Each number is 50 + 10 x the weight over its row's rms, rounded and kept within 0 to 99. Layers, rows and columns count from 0. The size before them is the row's rms in percent of the matrix's.

# v: layer 3 attention value, 128x256, rms 0.112, rows 91-125, columns 128-191
# o: layer 3 attention output (transposed), 256x256, rms 0.121, rows 155-189,219-253, columns 128-191
v91 084:47 64 58 43 54 43 49 40 35 55 38 48 71 38 62 47 49 57 55 55 37 34 46 33 71 65 58 37 56 64 45 47 29 37 39 42 52 40 63 45 60 58 53 60 44 58 66 59 51 69 54 39 42 57 38 47 51 47 61 60 45 47 50 41
o155 090:70 62 72 80 61 57 44 39 62 41 69 41 34 54 59 55 51 73 49 46 73 50 47 47 49 42 52 38 53 36 34 64 63 45 44 49 55 49 40 54 46 55 57 42 51 45 57 43 46 41 53 57 52 55 48 52 41 48 30 39 35 55 33 67
o219 091:36 45 40 32 51 52 40 58 43 54 44 58 38 57 30 52 52 41 38 48 27 58 66 49 46 62 64 53 45 67 65 52 49 45 55 44 60 52 52 49 37 59 43 50 48 48 36 49 40 41 51 48 53 55 40 50 53 59 69 43 65 51 59 53
v92 081:74 45 54 47 60 42 45 53 50 51 42 43 67 45 50 62 62 47 49 46 48 46 43 45 62 65 51 58 37 57 57 47 48 58 58 59 39 55 42 46 59 49 62 69 50 61 44 44 67 48 57 55 40 70 54 38 53 53 60 44 54 53 54 53
o156 096:44 38 48 40 50 55 55 56 21 51 30 55 42 60 53 64 48 38 53 47 42 47 41 46 42 52 51 54 53 56 26 52 62 42 53 23 65 46 63 63 46 58 77 38 72 42 55 58 42 50 47 53 62 51 65 41 57 59 57 47 61 47 44 45
o220 092:57 46 51 49 42 63 60 40 77 53 60 55 53 48 33 65 42 65 41 59 50 47 60 61 62 53 45 60 58 45 51 38 36 45 42 62 51 61 50 39 63 38 31 49 45 58 56 57 54 42 44 55 44 51 41 55 50 51 43 50 28 58 63 45
v93 083:54 43 53 47 44 51 62 40 63 48 64 51 43 64 64 35 48 39 49 64 50 63 58 31 46 59 61 61 52 47 61 49 46 44 50 53 33 59 61 41 47 39 43 55 62 63 35 46 54 51 39 57 65 32 47 69 58 65 48 59 41 52 53 61
o157 091:39 50 47 52 53 47 47 48 51 46 54 50 30 56 43 39 40 56 46 45 62 37 62 61 52 62 48 46 46 50 50 41 57 54 33 53 63 50 56 49 53 24 58 54 48 44 65 69 58 42 63 50 54 40 44 38 46 54 36 48 78 47 61 55
o221 091:51 61 53 54 42 47 41 48 53 58 48 50 74 38 64 54 59 54 47 51 45 49 39 60 47 44 37 49 42 46 56 56 52 42 76 65 49 58 40 41 48 78 53 49 59 59 40 51 36 67 42 44 57 68 49 66 37 52 59 58 30 40 42 52
v94 084:56 54 28 41 51 54 66 45 48 53 38 44 53 43 57 49 39 76 53 57 68 49 52 49 55 46 45 39 58 34 57 59 69 50 72 38 41 40 50 51 62 41 31 53 45 56 35 53 52 34 56 56 61 58 37 33 42 60 36 59 54 50 37 50
o158 097:41 54 48 50 46 64 45 43 62 47 53 57 51 64 43 45 50 58 41 32 49 50 48 39 48 49 59 60 57 56 66 43 41 49 19 58 58 53 66 30 55 61 51 60 48 49 54 37 71 56 63 40 41 44 57 50 58 30 52 39 45 49 53 47
o222 092:47 36 58 38 47 41 56 64 55 42 57 53 32 34 59 41 55 46 60 58 45 73 48 51 53 53 47 51 37 56 27 40 41 45 77 57 36 50 44 56 44 42 55 39 36 44 63 62 32 34 34 64 51 56 34 58 45 60 62 47 43 66 40 46
v95 083:52 57 57 64 42 26 65 43 55 64 48 49 44 50 50 51 63 53 42 37 57 52 43 48 41 43 44 60 41 60 54 59 53 43 58 45 71 38 54 38 56 53 47 45 55 46 54 53 45 76 36 59 45 56 43 58 52 48 43 37 46 35 56 54
o159 091:42 46 46 54 70 64 60 59 39 63 48 35 49 44 70 52 61 55 49 74 56 51 56 60 55 65 30 44 41 50 36 56 60 43 67 47 46 60 41 60 53 47 61 45 54 53 44 48 55 66 52 51 47 34 50 58 35 41 51 62 39 41 58 65
o223 094:44 50 53 25 50 42 51 51 56 37 44 52 62 51 52 56 54 47 50 29 40 46 64 45 44 44 52 68 65 54 54 49 53 57 35 53 43 49 51 44 40 40 60 62 41 47 49 55 49 36 52 45 50 66 61 64 52 52 40 39 68 63 57 50
v96 088:62 38 49 46 41 40 61 60 47 51 61 41 68 50 56 58 52 39 73 55 57 48 57 64 19 34 37 48 56 59 62 62 49 42 44 42 51 39 58 63 42 55 44 46 51 51 53 41 48 46 65 54 41 54 52 44 48 62 51 39 45 57 43 34
o160 100:42 38 51 54 50 57 67 52 63 60 62 59 56 41 61 53 38 46 53 39 47 55 61 45 73 53 63 58 54 43 55 62 51 33 67 63 65 50 23 46 42 68 43 58 53 67 29 30 58 51 61 58 61 57 58 45 53 41 62 59 49 51 57 50
o224 093:60 53 56 47 44 37 33 46 41 44 38 47 41 58 47 40 63 54 45 65 49 50 27 58 54 36 46 56 52 51 42 46 42 62 38 46 40 64 68 48 74 39 60 42 55 43 74 74 37 55 36 49 49 32 45 56 31 53 40 54 42 66 35 57
v97 087:57 45 56 54 64 38 46 62 57 55 47 69 46 45 32 37 54 56 47 53 64 43 62 58 54 47 36 49 49 52 43 52 45 41 45 43 62 34 48 45 59 50 62 62 46 61 45 60 57 59 55 48 46 54 35 47 50 31 44 44 51 59 42 53
o161 092:54 55 45 54 56 54 58 42 42 64 31 53 46 56 55 63 54 49 50 30 42 39 38 43 44 27 56 36 54 49 54 47 35 52 35 39 38 65 63 50 52 66 52 52 47 58 32 45 55 35 33 62 72 50 48 58 43 37 47 40 39 33 53 49
o225 097:45 46 41 45 52 41 45 64 56 35 64 50 50 52 42 40 50 50 47 57 62 64 55 42 53 75 60 66 44 49 48 51 51 55 60 56 51 45 49 41 48 45 30 51 68 54 61 56 37 49 54 36 42 54 60 47 69 74 56 59 56 71 38 64
v98 090:50 51 49 42 75 62 32 61 40 27 43 48 51 59 60 45 57 48 49 38 52 33 49 42 51 50 50 64 55 59 58 49 62 44 60 59 34 66 64 50 44 71 54 61 44 36 51 46 44 58 63 33 66 50 51 42 59 45 59 63 45 46 51 56
o162 101:49 50 31 48 50 47 63 61 54 72 44 26 63 65 49 54 41 24 35 57 47 55 46 57 46 66 44 53 47 55 48 61 24 44 46 42 59 53 46 50 51 44 41 49 55 63 50 51 44 58 38 64 51 71 53 55 56 50 57 37 37 66 44 55
o226 101:43 60 54 57 36 45 44 28 52 37 52 64 64 26 57 49 54 70 63 49 56 41 48 52 61 53 59 48 56 32 45 38 59 57 54 41 54 48 66 68 42 47 57 54 52 42 70 40 51 41 41 58 50 44 43 44 56 42 63 54 46 43 53 41
v99 089:54 59 66 35 68 63 57 56 63 45 43 59 50 49 37 57 55 46 58 49 60 49 41 55 59 70 72 43 57 43 51 58 43 39 50 62 52 54 58 54 47 39 38 59 33 40 53 52 53 58 34 54 51 43 82 56 44 59 59 42 51 61 53 39
o163 093:42 51 45 44 48 44 62 66 57 44 47 47 54 41 51 47 35 54 44 42 46 62 41 48 49 64 43 50 43 55 41 42 47 69 48 45 53 52 55 46 49 41 45 47 55 57 58 53 43 65 46 29 28 61 29 45 59 56 54 43 50 50 57 58
o227 098:65 46 47 60 41 77 33 27 54 64 53 54 51 43 56 59 66 62 49 54 51 39 59 52 51 48 53 52 47 48 49 47 51 48 60 50 46 48 47 42 51 41 53 55 44 59 49 47 52 33 51 61 70 47 67 65 41 38 44 66 32 58 34 65
v100 078:45 55 47 45 51 50 36 34 61 53 36 54 67 64 29 40 73 58 36 52 66 33 56 47 39 64 54 54 49 60 32 38 56 43 44 48 30 48 53 58 39 63 48 36 52 48 52 53 49 60 42 62 52 71 50 40 64 50 49 52 70 57 63 51
o164 090:38 44 55 56 33 57 57 50 41 56 57 50 58 46 42 59 43 56 41 46 60 51 43 59 36 44 65 38 58 37 44 38 53 66 49 55 58 48 55 49 51 72 37 60 55 53 42 53 36 51 63 48 39 57 59 67 51 40 64 52 49 59 32 62
o228 092:46 35 34 56 66 36 36 58 50 45 47 58 40 36 58 57 38 47 66 40 41 52 35 35 49 41 47 65 38 44 66 63 34 39 53 43 45 48 57 55 32 46 51 46 45 49 45 45 64 36 63 43 69 41 64 46 33 45 39 49 49 43 65 39
v101 077:39 32 43 60 52 53 59 67 46 37 39 44 42 45 38 52 58 35 58 65 68 41 59 58 46 53 33 53 56 41 57 47 51 37 48 46 67 42 62 49 36 46 50 22 54 53 49 47 59 55 50 49 50 61 41 44 47 49 52 51 52 63 56 31
o165 091:51 43 61 56 63 71 31 66 37 55 48 52 47 45 67 51 39 58 53 51 39 35 60 37 55 53 59 49 61 60 46 42 46 35 45 53 51 47 38 59 59 51 51 48 56 41 53 68 56 54 49 41 59 44 52 31 57 68 51 45 45 63 45 66
o229 090:51 64 43 51 55 30 68 28 52 51 47 48 55 51 38 54 55 50 45 54 39 62 41 59 39 38 36 53 41 43 51 62 64 54 59 50 42 62 54 61 44 54 36 49 53 51 47 26 50 44 57 38 43 38 51 53 58 29 50 69 40 43 51 41
v102 091:28 56 53 50 40 48 48 48 39 27 58 64 49 38 64 47 48 60 53 47 48 44 50 54 36 38 67 29 61 40 46 58 33 59 51 51 45 59 46 47 46 55 54 59 51 35 62 58 62 44 65 61 45 46 39 32 44 62 47 48 60 41 43 49
o166 096:45 36 55 60 45 47 57 43 29 68 62 49 40 55 18 40 42 55 47 47 49 69 56 35 57 54 55 35 55 47 44 50 54 47 46 60 31 46 59 55 57 44 52 54 65 52 43 44 32 42 49 56 43 58 42 58 53 43 35 46 40 50 61 59
o230 098:64 62 47 46 55 38 64 59 55 37 39 48 48 54 59 76 69 60 50 62 59 39 59 56 48 44 47 61 57 56 58 54 54 56 46 40 59 53 36 57 35 50 42 56 60 52 70 40 65 47 52 33 41 57 77 54 55 53 55 48 43 50 47 52
v103 086:46 64 61 37 52 46 40 57 41 58 48 41 62 57 32 56 31 60 51 68 44 56 44 38 53 30 36 62 53 62 51 34 54 30 61 56 49 53 65 56 63 40 58 44 60 45 44 26 58 55 58 50 65 61 38 47 40 33 44 38 53 62 46 52
o167 090:64 50 54 29 55 54 49 37 48 46 61 45 47 48 56 47 52 54 45 59 54 55 48 60 50 51 57 24 44 42 25 43 47 49 54 53 57 43 59 30 56 57 54 44 60 50 43 46 43 29 57 67 46 37 48 52 67 68 52 34 38 46 53 34
o231 100:42 54 46 76 37 48 50 56 49 51 42 59 32 49 41 33 56 55 56 50 45 25 35 58 40 49 55 52 44 47 55 56 50 55 51 46 41 41 41 64 28 52 43 59 45 57 42 64 46 59 21 36 39 68 34 61 33 39 57 66 62 31 58 44
v104 087:56 46 46 45 55 41 35 63 51 44 66 55 44 50 33 49 51 45 75 40 53 48 34 69 41 29 67 46 51 49 54 47 63 52 46 53 57 48 51 54 51 49 46 46 72 50 61 44 65 54 62 55 33 46 37 63 42 51 51 55 61 52 58 52
o168 092:38 58 48 54 37 47 52 58 26 56 51 42 67 62 74 49 48 52 49 62 42 50 55 50 60 59 52 58 62 54 44 60 41 43 49 54 61 49 53 32 60 41 47 53 26 56 57 59 35 47 50 48 69 54 55 51 76 41 58 55 45 59 56 56
o232 098:48 57 59 48 66 46 52 24 72 38 40 40 39 32 22 45 41 34 57 44 57 55 55 57 53 37 57 43 41 55 56 52 54 44 55 57 54 61 44 51 43 41 59 47 64 31 41 52 65 53 47 53 40 61 49 40 39 44 44 40 45 46 43 35
v105 086:52 50 34 68 61 46 47 41 32 34 62 36 60 47 49 52 36 42 35 49 52 78 58 48 61 50 39 43 50 42 49 41 35 53 50 80 43 57 54 39 57 57 37 51 42 44 46 49 65 44 39 57 60 45 62 53 49 57 44 51 47 69 49 55
o169 096:56 48 28 42 20 59 59 43 49 41 45 49 47 47 51 38 39 45 63 52 32 42 36 51 40 42 52 37 53 49 57 51 23 67 44 32 41 45 57 64 38 54 47 28 50 47 57 72 51 39 53 65 57 66 43 47 55 41 50 33 53 53 40 51
o233 095:44 45 62 48 60 49 30 43 61 55 33 69 51 53 50 57 65 60 58 46 56 66 44 49 45 48 44 48 53 66 59 45 70 47 58 43 42 47 64 30 38 64 75 68 51 60 33 27 34 42 52 53 47 51 55 49 51 47 54 61 38 45 49 51
v106 083:38 37 54 54 51 32 58 52 66 52 37 48 42 51 45 43 56 43 41 40 56 48 68 61 56 49 60 57 52 52 39 65 36 46 39 53 67 43 53 62 53 54 46 44 51 41 28 59 49 57 49 62 41 56 54 71 59 47 54 55 50 38 46 63
o170 093:57 58 36 54 43 44 43 45 47 56 35 49 37 63 51 59 52 47 52 51 68 42 63 39 51 45 35 42 50 57 50 49 53 42 35 35 47 61 34 67 42 57 38 40 45 57 38 42 53 41 48 54 51 66 54 64 32 60 47 50 53 42 70 31
o234 096:50 55 64 33 60 65 54 56 51 39 62 53 51 41 46 58 55 53 48 58 36 59 50 43 52 59 57 56 40 55 46 46 48 55 48 49 37 42 53 39 46 46 73 63 59 62 60 61 43 48 49 44 57 49 48 35 58 38 42 34 44 56 36 55
v107 086:47 61 37 44 64 52 48 38 37 73 43 44 66 50 58 54 29 40 55 55 46 53 50 47 65 63 35 52 47 50 54 43 44 54 56 46 54 62 39 38 54 52 64 40 36 65 52 39 62 67 38 60 61 45 40 32 50 50 43 53 54 29 53 49
o171 092:47 41 51 48 40 56 49 48 62 33 54 50 43 43 44 44 52 65 58 43 56 42 48 66 42 48 44 40 30 55 51 56 32 42 53 69 30 52 62 55 54 42 46 53 63 53 38 66 34 51 54 58 52 67 48 46 52 39 66 51 42 40 49 71
o235 099:35 49 50 61 41 42 55 56 42 44 57 49 51 57 59 68 49 33 36 47 49 67 64 50 56 70 57 74 69 49 40 51 55 54 43 36 57 52 51 47 31 51 54 38 41 59 61 44 46 42 58 42 46 46 63 64 45 47 52 57 66 76 70 33
v108 085:46 43 65 52 54 42 42 60 30 65 53 57 58 62 59 42 47 47 63 39 69 49 44 58 42 45 64 43 52 50 57 58 36 46 46 38 50 52 42 50 50 54 66 40 50 45 51 42 40 47 42 64 58 42 49 67 45 51 45 46 64 40 71 44
o172 096:44 63 67 44 52 38 41 54 56 55 34 62 60 38 41 41 57 56 54 64 58 56 54 51 45 48 28 67 56 27 69 46 54 61 67 51 57 36 54 43 62 67 46 55 51 60 57 50 41 35 50 51 43 62 56 48 39 39 60 49 55 43 52 50
o236 098:44 43 43 63 45 50 56 43 41 40 68 43 49 54 48 59 58 51 49 40 42 42 58 49 63 65 54 36 46 78 26 50 62 43 39 62 46 57 52 62 39 40 49 44 51 53 46 50 41 75 52 44 50 41 50 53 52 70 39 62 49 52 49 56
v109 086:44 53 50 46 65 44 56 51 48 38 35 65 48 35 35 60 61 67 54 66 52 54 49 56 60 45 67 43 56 60 60 54 43 59 49 28 45 43 57 67 60 54 62 54 55 32 57 41 81 39 56 49 36 52 49 65 55 45 47 52 47 47 65 35
o173 090:62 72 32 54 67 60 45 47 51 39 47 45 59 63 76 38 47 41 46 45 45 60 50 37 66 58 78 53 56 61 55 46 57 50 60 45 38 63 45 58 68 51 44 38 38 58 46 35 59 48 42 54 45 44 38 54 53 60 43 48 36 55 58 45
o237 098:49 22 56 43 50 43 64 67 53 69 66 53 46 50 26 45 62 49 49 45 53 46 57 59 46 61 28 53 54 42 41 69 34 38 38 67 49 55 58 51 42 43 43 58 60 40 42 58 30 57 43 54 34 47 66 50 39 52 51 72 53 39 29 64
v110 083:49 41 48 73 44 57 55 55 33 44 52 54 36 42 46 58 45 45 48 35 26 47 50 39 33 35 70 52 43 51 49 48 55 38 58 68 46 52 47 59 55 70 42 55 74 42 45 56 51 31 53 47 62 44 57 56 52 61 55 49 50 61 49 55
o174 091:34 52 55 33 50 52 43 54 42 62 46 43 54 63 46 48 41 34 61 49 55 48 57 58 64 66 28 52 46 51 57 42 56 40 46 45 61 76 61 51 39 49 66 21 41 48 57 49 43 48 32 33 39 54 53 59 58 46 57 51 69 52 57 40
o238 094:75 67 52 64 76 50 52 43 39 52 43 39 70 35 62 58 68 71 48 49 38 49 40 50 46 48 62 42 72 49 62 51 45 37 53 47 39 34 45 45 54 53 34 53 53 56 44 44 56 60 56 52 49 65 44 62 48 58 48 45 31 53 44 52
v111 086:42 66 47 49 50 55 47 54 51 46 55 41 36 52 57 57 39 50 61 60 45 58 84 55 44 38 55 59 37 59 46 66 58 58 43 43 53 49 47 30 54 47 49 43 68 54 57 42 67 59 36 61 46 46 36 55 57 32 74 59 49 46 57 47
o175 096:48 56 42 38 55 35 39 38 53 50 45 50 39 60 60 55 53 59 51 52 53 52 53 38 46 59 28 46 57 41 60 59 46 37 36 62 51 49 69 55 40 62 57 52 41 24 47 69 52 34 63 41 60 48 52 46 42 72 31 30 58 55 50 50
o239 094:42 37 52 49 47 63 51 60 48 56 48 31 61 44 53 49 60 45 55 58 38 43 41 48 61 49 72 54 61 59 50 43 51 52 70 42 55 52 28 47 54 46 60 65 39 62 45 62 47 46 50 53 50 64 64 42 51 42 52 61 51 53 61 50
v112 085:55 42 57 41 48 60 60 62 43 38 49 40 39 57 55 45 65 56 52 54 65 60 57 67 53 53 47 48 44 41 50 42 58 46 48 52 46 55 43 50 68 47 61 37 36 51 42 58 53 59 60 58 24 62 44 31 42 25 43 53 44 27 45 55
o176 092:55 44 51 41 62 56 42 62 57 54 50 39 57 54 62 55 61 47 53 46 40 42 37 59 41 45 69 65 54 59 53 51 60 47 41 36 36 28 50 35 42 63 44 54 69 44 37 43 56 59 48 56 55 46 47 55 49 45 61 44 50 71 65 46
o240 093:33 51 53 46 41 50 58 42 40 45 53 64 47 45 52 26 44 55 28 57 46 50 61 30 60 58 38 50 41 39 55 46 45 59 59 54 46 64 48 55 46 45 53 39 43 59 56 50 52 58 54 37 47 53 41 55 53 65 54 53 45 54 45 51
v113 083:43 49 44 48 44 44 30 42 42 54 61 35 53 69 45 59 47 38 50 49 36 47 40 43 58 46 46 35 55 53 48 41 27 52 38 47 42 60 39 63 47 48 54 65 70 52 52 35 55 59 53 42 59 46 62 55 68 44 30 58 52 51 32 59
o177 095:43 65 58 62 47 49 51 37 41 56 70 53 39 53 55 49 53 57 57 51 44 41 48 47 50 54 55 65 36 52 45 66 45 36 53 51 59 45 44 48 56 36 50 22 43 59 58 44 37 56 33 46 44 59 55 39 44 45 47 54 46 35 50 61
o241 092:63 45 42 49 63 41 42 56 50 39 41 56 46 48 42 44 49 49 39 54 56 59 39 40 46 44 51 48 57 47 47 36 58 61 37 66 48 63 49 70 24 54 48 54 53 43 59 63 56 35 59 57 66 45 34 43 46 67 51 49 54 55 66 41
v114 081:37 24 50 59 43 51 66 46 57 47 38 45 64 62 54 50 48 49 51 60 63 51 37 64 61 63 39 35 48 49 51 44 63 54 53 40 37 51 54 59 34 50 42 52 39 32 52 59 55 43 45 42 47 59 61 50 49 55 52 38 48 42 40 50
o178 088:60 73 50 50 52 40 49 73 41 55 40 43 51 34 53 57 63 52 53 56 59 34 62 30 51 46 43 42 29 38 57 37 37 60 56 76 72 42 45 60 42 47 40 54 54 54 52 45 52 56 70 68 45 69 48 42 38 48 37 53 56 67 58 65
o242 093:63 44 52 37 64 50 43 26 50 62 56 57 48 43 53 33 28 55 38 39 43 59 38 74 41 55 53 58 52 61 43 54 58 42 41 26 32 49 57 50 52 64 63 46 47 51 57 58 44 32 37 51 37 35 34 62 46 46 60 43 53 30 43 50
v115 078:67 47 52 52 57 42 35 41 70 43 38 34 46 49 79 55 63 51 36 52 48 68 43 69 47 41 45 40 59 52 48 54 61 55 39 40 45 51 62 35 66 39 42 60 47 39 60 31 56 34 44 43 41 44 60 44 68 56 59 48 65 31 56 48
o179 092:53 41 64 48 47 46 58 46 41 58 42 70 34 55 53 42 46 53 45 45 57 38 37 53 49 52 51 42 29 62 49 52 55 39 59 73 62 62 55 33 40 64 53 39 69 51 39 63 62 45 75 52 62 55 40 37 37 54 44 39 41 59 48 53
o243 089:37 57 37 51 53 68 45 70 64 49 63 45 54 39 38 52 39 53 55 50 37 44 67 52 52 55 36 56 71 40 51 45 47 55 42 47 50 40 51 49 45 40 48 44 40 45 55 49 38 54 34 38 33 46 50 51 48 54 57 43 35 64 57 44
v116 078:41 44 63 39 46 61 62 58 51 38 50 67 53 49 59 53 43 61 50 50 47 40 50 47 28 50 40 33 64 49 57 70 45 35 55 58 55 65 45 62 60 54 50 47 48 42 60 64 63 46 29 49 58 38 52 27 41 37 62 62 61 43 67 31
o180 088:43 39 50 48 51 43 39 50 43 51 35 42 40 36 55 44 58 62 53 55 46 58 39 51 35 41 38 74 40 50 44 44 48 61 52 71 46 37 53 26 46 51 52 61 47 41 52 34 26 47 58 55 64 65 56 62 46 62 30 44 56 56 54 51
o244 094:61 44 51 53 43 56 67 51 59 63 71 53 73 48 52 48 55 53 54 43 52 48 53 46 78 55 58 46 47 58 34 59 56 33 42 36 68 65 51 54 58 53 38 51 49 53 67 58 57 56 55 47 30 48 46 37 54 47 77 43 38 52 47 52
v117 086:46 45 49 49 58 30 54 52 53 49 50 53 55 43 51 52 37 56 39 53 58 65 41 60 45 57 39 47 57 37 44 70 36 60 30 50 54 35 52 33 56 51 61 45 38 41 41 48 57 29 44 50 48 78 68 56 61 56 62 56 49 49 46 42
o181 089:44 37 56 49 43 38 68 31 55 57 56 57 64 41 47 57 52 53 56 54 36 55 53 25 35 51 41 44 61 57 46 58 47 53 57 59 58 65 41 37 61 31 48 42 55 55 40 52 44 45 67 38 48 47 51 37 35 56 46 46 55 39 74 38
o245 098:41 60 49 46 45 63 37 60 51 48 43 47 39 68 51 52 38 60 39 32 54 48 58 74 74 55 64 79 53 50 55 47 37 40 37 49 36 54 54 64 57 44 46 42 49 48 54 54 64 53 38 62 62 38 28 54 51 59 32 47 64 59 52 70
v118 082:30 55 49 56 45 49 42 48 45 38 45 67 56 37 36 50 50 60 50 58 59 72 54 45 48 58 45 52 47 68 55 61 44 52 47 36 67 54 49 42 60 49 55 77 64 39 57 55 45 49 46 50 54 51 48 36 52 65 52 66 54 60 35 48
o182 086:64 55 51 51 56 56 50 54 61 50 47 41 43 46 58 53 45 34 58 43 55 66 48 52 56 63 47 49 49 54 41 37 64 39 56 51 59 49 41 53 54 72 56 45 42 45 41 49 62 48 33 61 36 53 63 70 58 27 41 43 26 69 42 62
o246 100:41 46 56 41 39 53 36 67 46 40 55 62 48 59 41 46 63 67 63 56 45 45 47 42 34 50 46 48 60 41 40 78 47 45 41 43 39 60 45 39 44 46 46 45 59 66 69 38 31 53 66 40 46 40 31 43 56 54 48 55 62 34 49 33
v119 087:47 52 39 51 45 66 41 50 47 54 39 50 60 43 59 50 36 51 54 62 75 62 51 51 40 46 54 39 49 35 41 52 40 38 44 55 73 35 66 52 56 47 56 48 41 49 53 44 70 37 54 57 44 53 37 36 33 32 34 60 46 53 55 54
o183 095:44 53 54 45 48 65 45 67 42 41 53 57 51 56 54 44 25 61 60 48 47 37 47 31 64 51 57 49 54 63 57 54 47 51 54 35 30 52 46 33 44 45 36 67 74 54 43 60 43 41 49 50 79 48 79 53 51 47 64 50 35 49 44 35
o247 096:43 47 48 63 45 49 62 38 42 53 53 33 47 61 39 52 70 45 52 51 44 70 66 64 42 48 40 48 52 40 35 41 57 39 37 70 67 53 54 58 55 53 65 34 44 57 62 42 38 55 41 56 36 52 37 61 53 47 55 41 51 45 44 62
v120 087:29 35 58 66 48 49 60 42 52 63 51 64 64 60 38 49 49 37 50 64 52 40 48 47 34 42 55 43 37 72 57 60 50 41 40 58 52 66 76 63 59 53 53 44 50 47 58 68 53 70 45 40 32 50 55 54 56 66 46 43 53 43 51 53
o184 090:31 42 42 45 58 48 49 53 41 57 46 38 63 49 64 68 58 49 60 48 47 71 42 37 51 42 59 47 64 32 49 55 48 68 69 48 34 54 51 64 51 43 48 58 42 50 47 44 49 55 53 61 53 70 38 40 42 52 61 55 42 47 61 43
o248 097:83 54 50 54 51 52 37 53 43 58 35 53 46 54 48 32 61 60 50 53 53 45 61 58 36 62 37 64 40 51 50 33 47 60 29 29 60 57 43 48 37 42 47 39 34 53 47 64 30 34 43 47 46 34 61 44 54 61 51 40 52 44 48 50
v121 088:41 44 37 39 40 57 41 52 64 37 41 47 47 59 43 51 45 50 51 49 40 68 59 52 40 63 46 55 42 42 38 50 63 46 31 57 56 41 37 44 31 46 63 38 39 37 37 52 48 50 54 49 56 62 36 58 58 47 63 60 52 50 54 54
o185 089:66 60 47 62 33 44 39 59 41 38 61 44 40 57 39 51 43 52 45 50 48 51 46 34 58 68 54 59 42 48 59 63 51 54 39 45 59 55 52 49 59 53 52 49 55 41 46 47 58 58 36 52 44 61 47 69 51 34 52 48 40 38 50 72
o249 096:42 48 50 47 59 68 69 62 51 47 52 61 45 48 57 46 61 34 28 47 63 50 55 56 45 45 61 45 54 37 51 60 53 38 65 52 44 42 64 54 63 50 41 54 36 51 58 42 45 34 62 49 57 36 73 33 33 55 54 48 45 48 53 47
v122 087:57 52 54 53 61 61 49 61 56 40 44 44 67 39 59 59 31 42 52 44 40 50 49 45 33 61 32 72 43 42 39 61 43 39 30 48 57 53 50 35 57 57 24 63 72 64 37 47 48 46 32 37 41 51 59 44 51 59 59 48 68 52 47 49
o186 092:42 63 28 47 36 56 66 37 47 52 60 46 43 32 60 38 61 59 50 59 54 64 58 52 44 34 51 41 49 34 59 56 56 62 55 53 48 42 52 61 54 44 68 36 46 57 36 50 65 53 71 58 50 47 51 61 47 69 42 66 52 46 45 50
o250 099:59 50 64 60 61 45 51 57 47 37 53 51 37 71 51 51 49 31 42 37 51 41 35 51 48 50 42 60 40 65 45 58 59 47 43 59 49 56 38 33 58 63 36 49 54 65 57 48 49 39 38 46 61 71 48 33 48 36 67 62 35 49 56 44
v123 081:64 54 71 41 51 63 49 50 68 38 49 46 64 73 60 54 60 57 48 31 47 38 56 39 50 47 61 54 52 59 70 63 48 47 47 62 54 42 75 52 66 36 56 55 67 41 28 41 61 50 42 55 38 29 63 58 46 55 55 56 74 60 55 47
o187 087:24 62 48 39 48 54 51 43 65 54 52 56 36 52 28 63 43 55 48 64 60 66 51 53 56 56 50 44 49 55 39 40 52 55 47 54 42 53 53 56 30 55 54 32 44 66 60 39 67 49 50 64 59 58 38 50 59 43 38 48 51 53 30 49
o251 095:45 28 42 56 45 46 59 50 37 47 40 44 64 28 65 44 55 42 59 46 39 44 53 43 37 67 44 59 46 35 44 30 52 54 46 51 59 41 54 41 55 43 42 57 50 48 49 71 39 49 63 40 60 53 77 42 47 50 55 39 42 47 43 52
v124 090:49 52 55 44 61 43 54 62 64 36 46 58 49 42 66 48 67 60 37 42 66 42 53 43 44 52 48 54 36 55 33 55 46 50 53 50 42 41 42 46 44 42 44 39 48 55 36 45 54 53 38 51 52 36 70 40 43 63 33 41 48 51 55 46
o188 090:46 24 52 48 47 42 64 45 44 65 49 65 58 36 38 43 36 39 31 42 61 51 56 48 45 56 40 43 32 44 52 54 29 59 53 42 75 62 58 31 71 55 63 63 55 47 60 47 64 48 60 68 38 45 55 53 60 51 49 45 43 33 51 60
o252 104:46 67 41 42 42 48 32 53 54 56 34 28 54 56 55 50 49 47 66 49 49 43 40 37 47 49 62 58 67 45 61 47 78 37 54 62 44 50 55 62 39 46 52 36 41 42 47 60 41 46 45 32 71 62 49 32 48 53 54 65 66 63 60 35
v125 081:49 51 56 62 42 52 44 67 51 72 62 67 51 55 48 39 37 57 55 62 42 41 42 46 38 56 43 58 66 62 51 58 28 76 43 45 50 51 49 43 52 54 51 45 44 49 46 56 44 57 52 51 25 66 50 43 40 40 51 58 63 46 44 53
o189 095:40 56 44 57 70 45 46 59 59 44 57 38 54 53 64 42 54 52 64 40 33 44 65 66 51 50 46 43 57 46 43 48 57 41 45 50 58 49 56 52 42 41 41 58 44 43 39 64 49 60 48 47 51 35 47 58 41 54 47 48 35 35 59 43
o253 091:60 54 56 44 38 48 45 54 35 51 44 66 61 48 41 62 49 50 40 65 57 39 47 42 54 49 57 55 38 53 56 50 46 47 46 58 36 52 46 44 70 65 44 41 47 42 69 44 59 25 66 46 58 66 52 38 55 51 46 49 58 71 33 79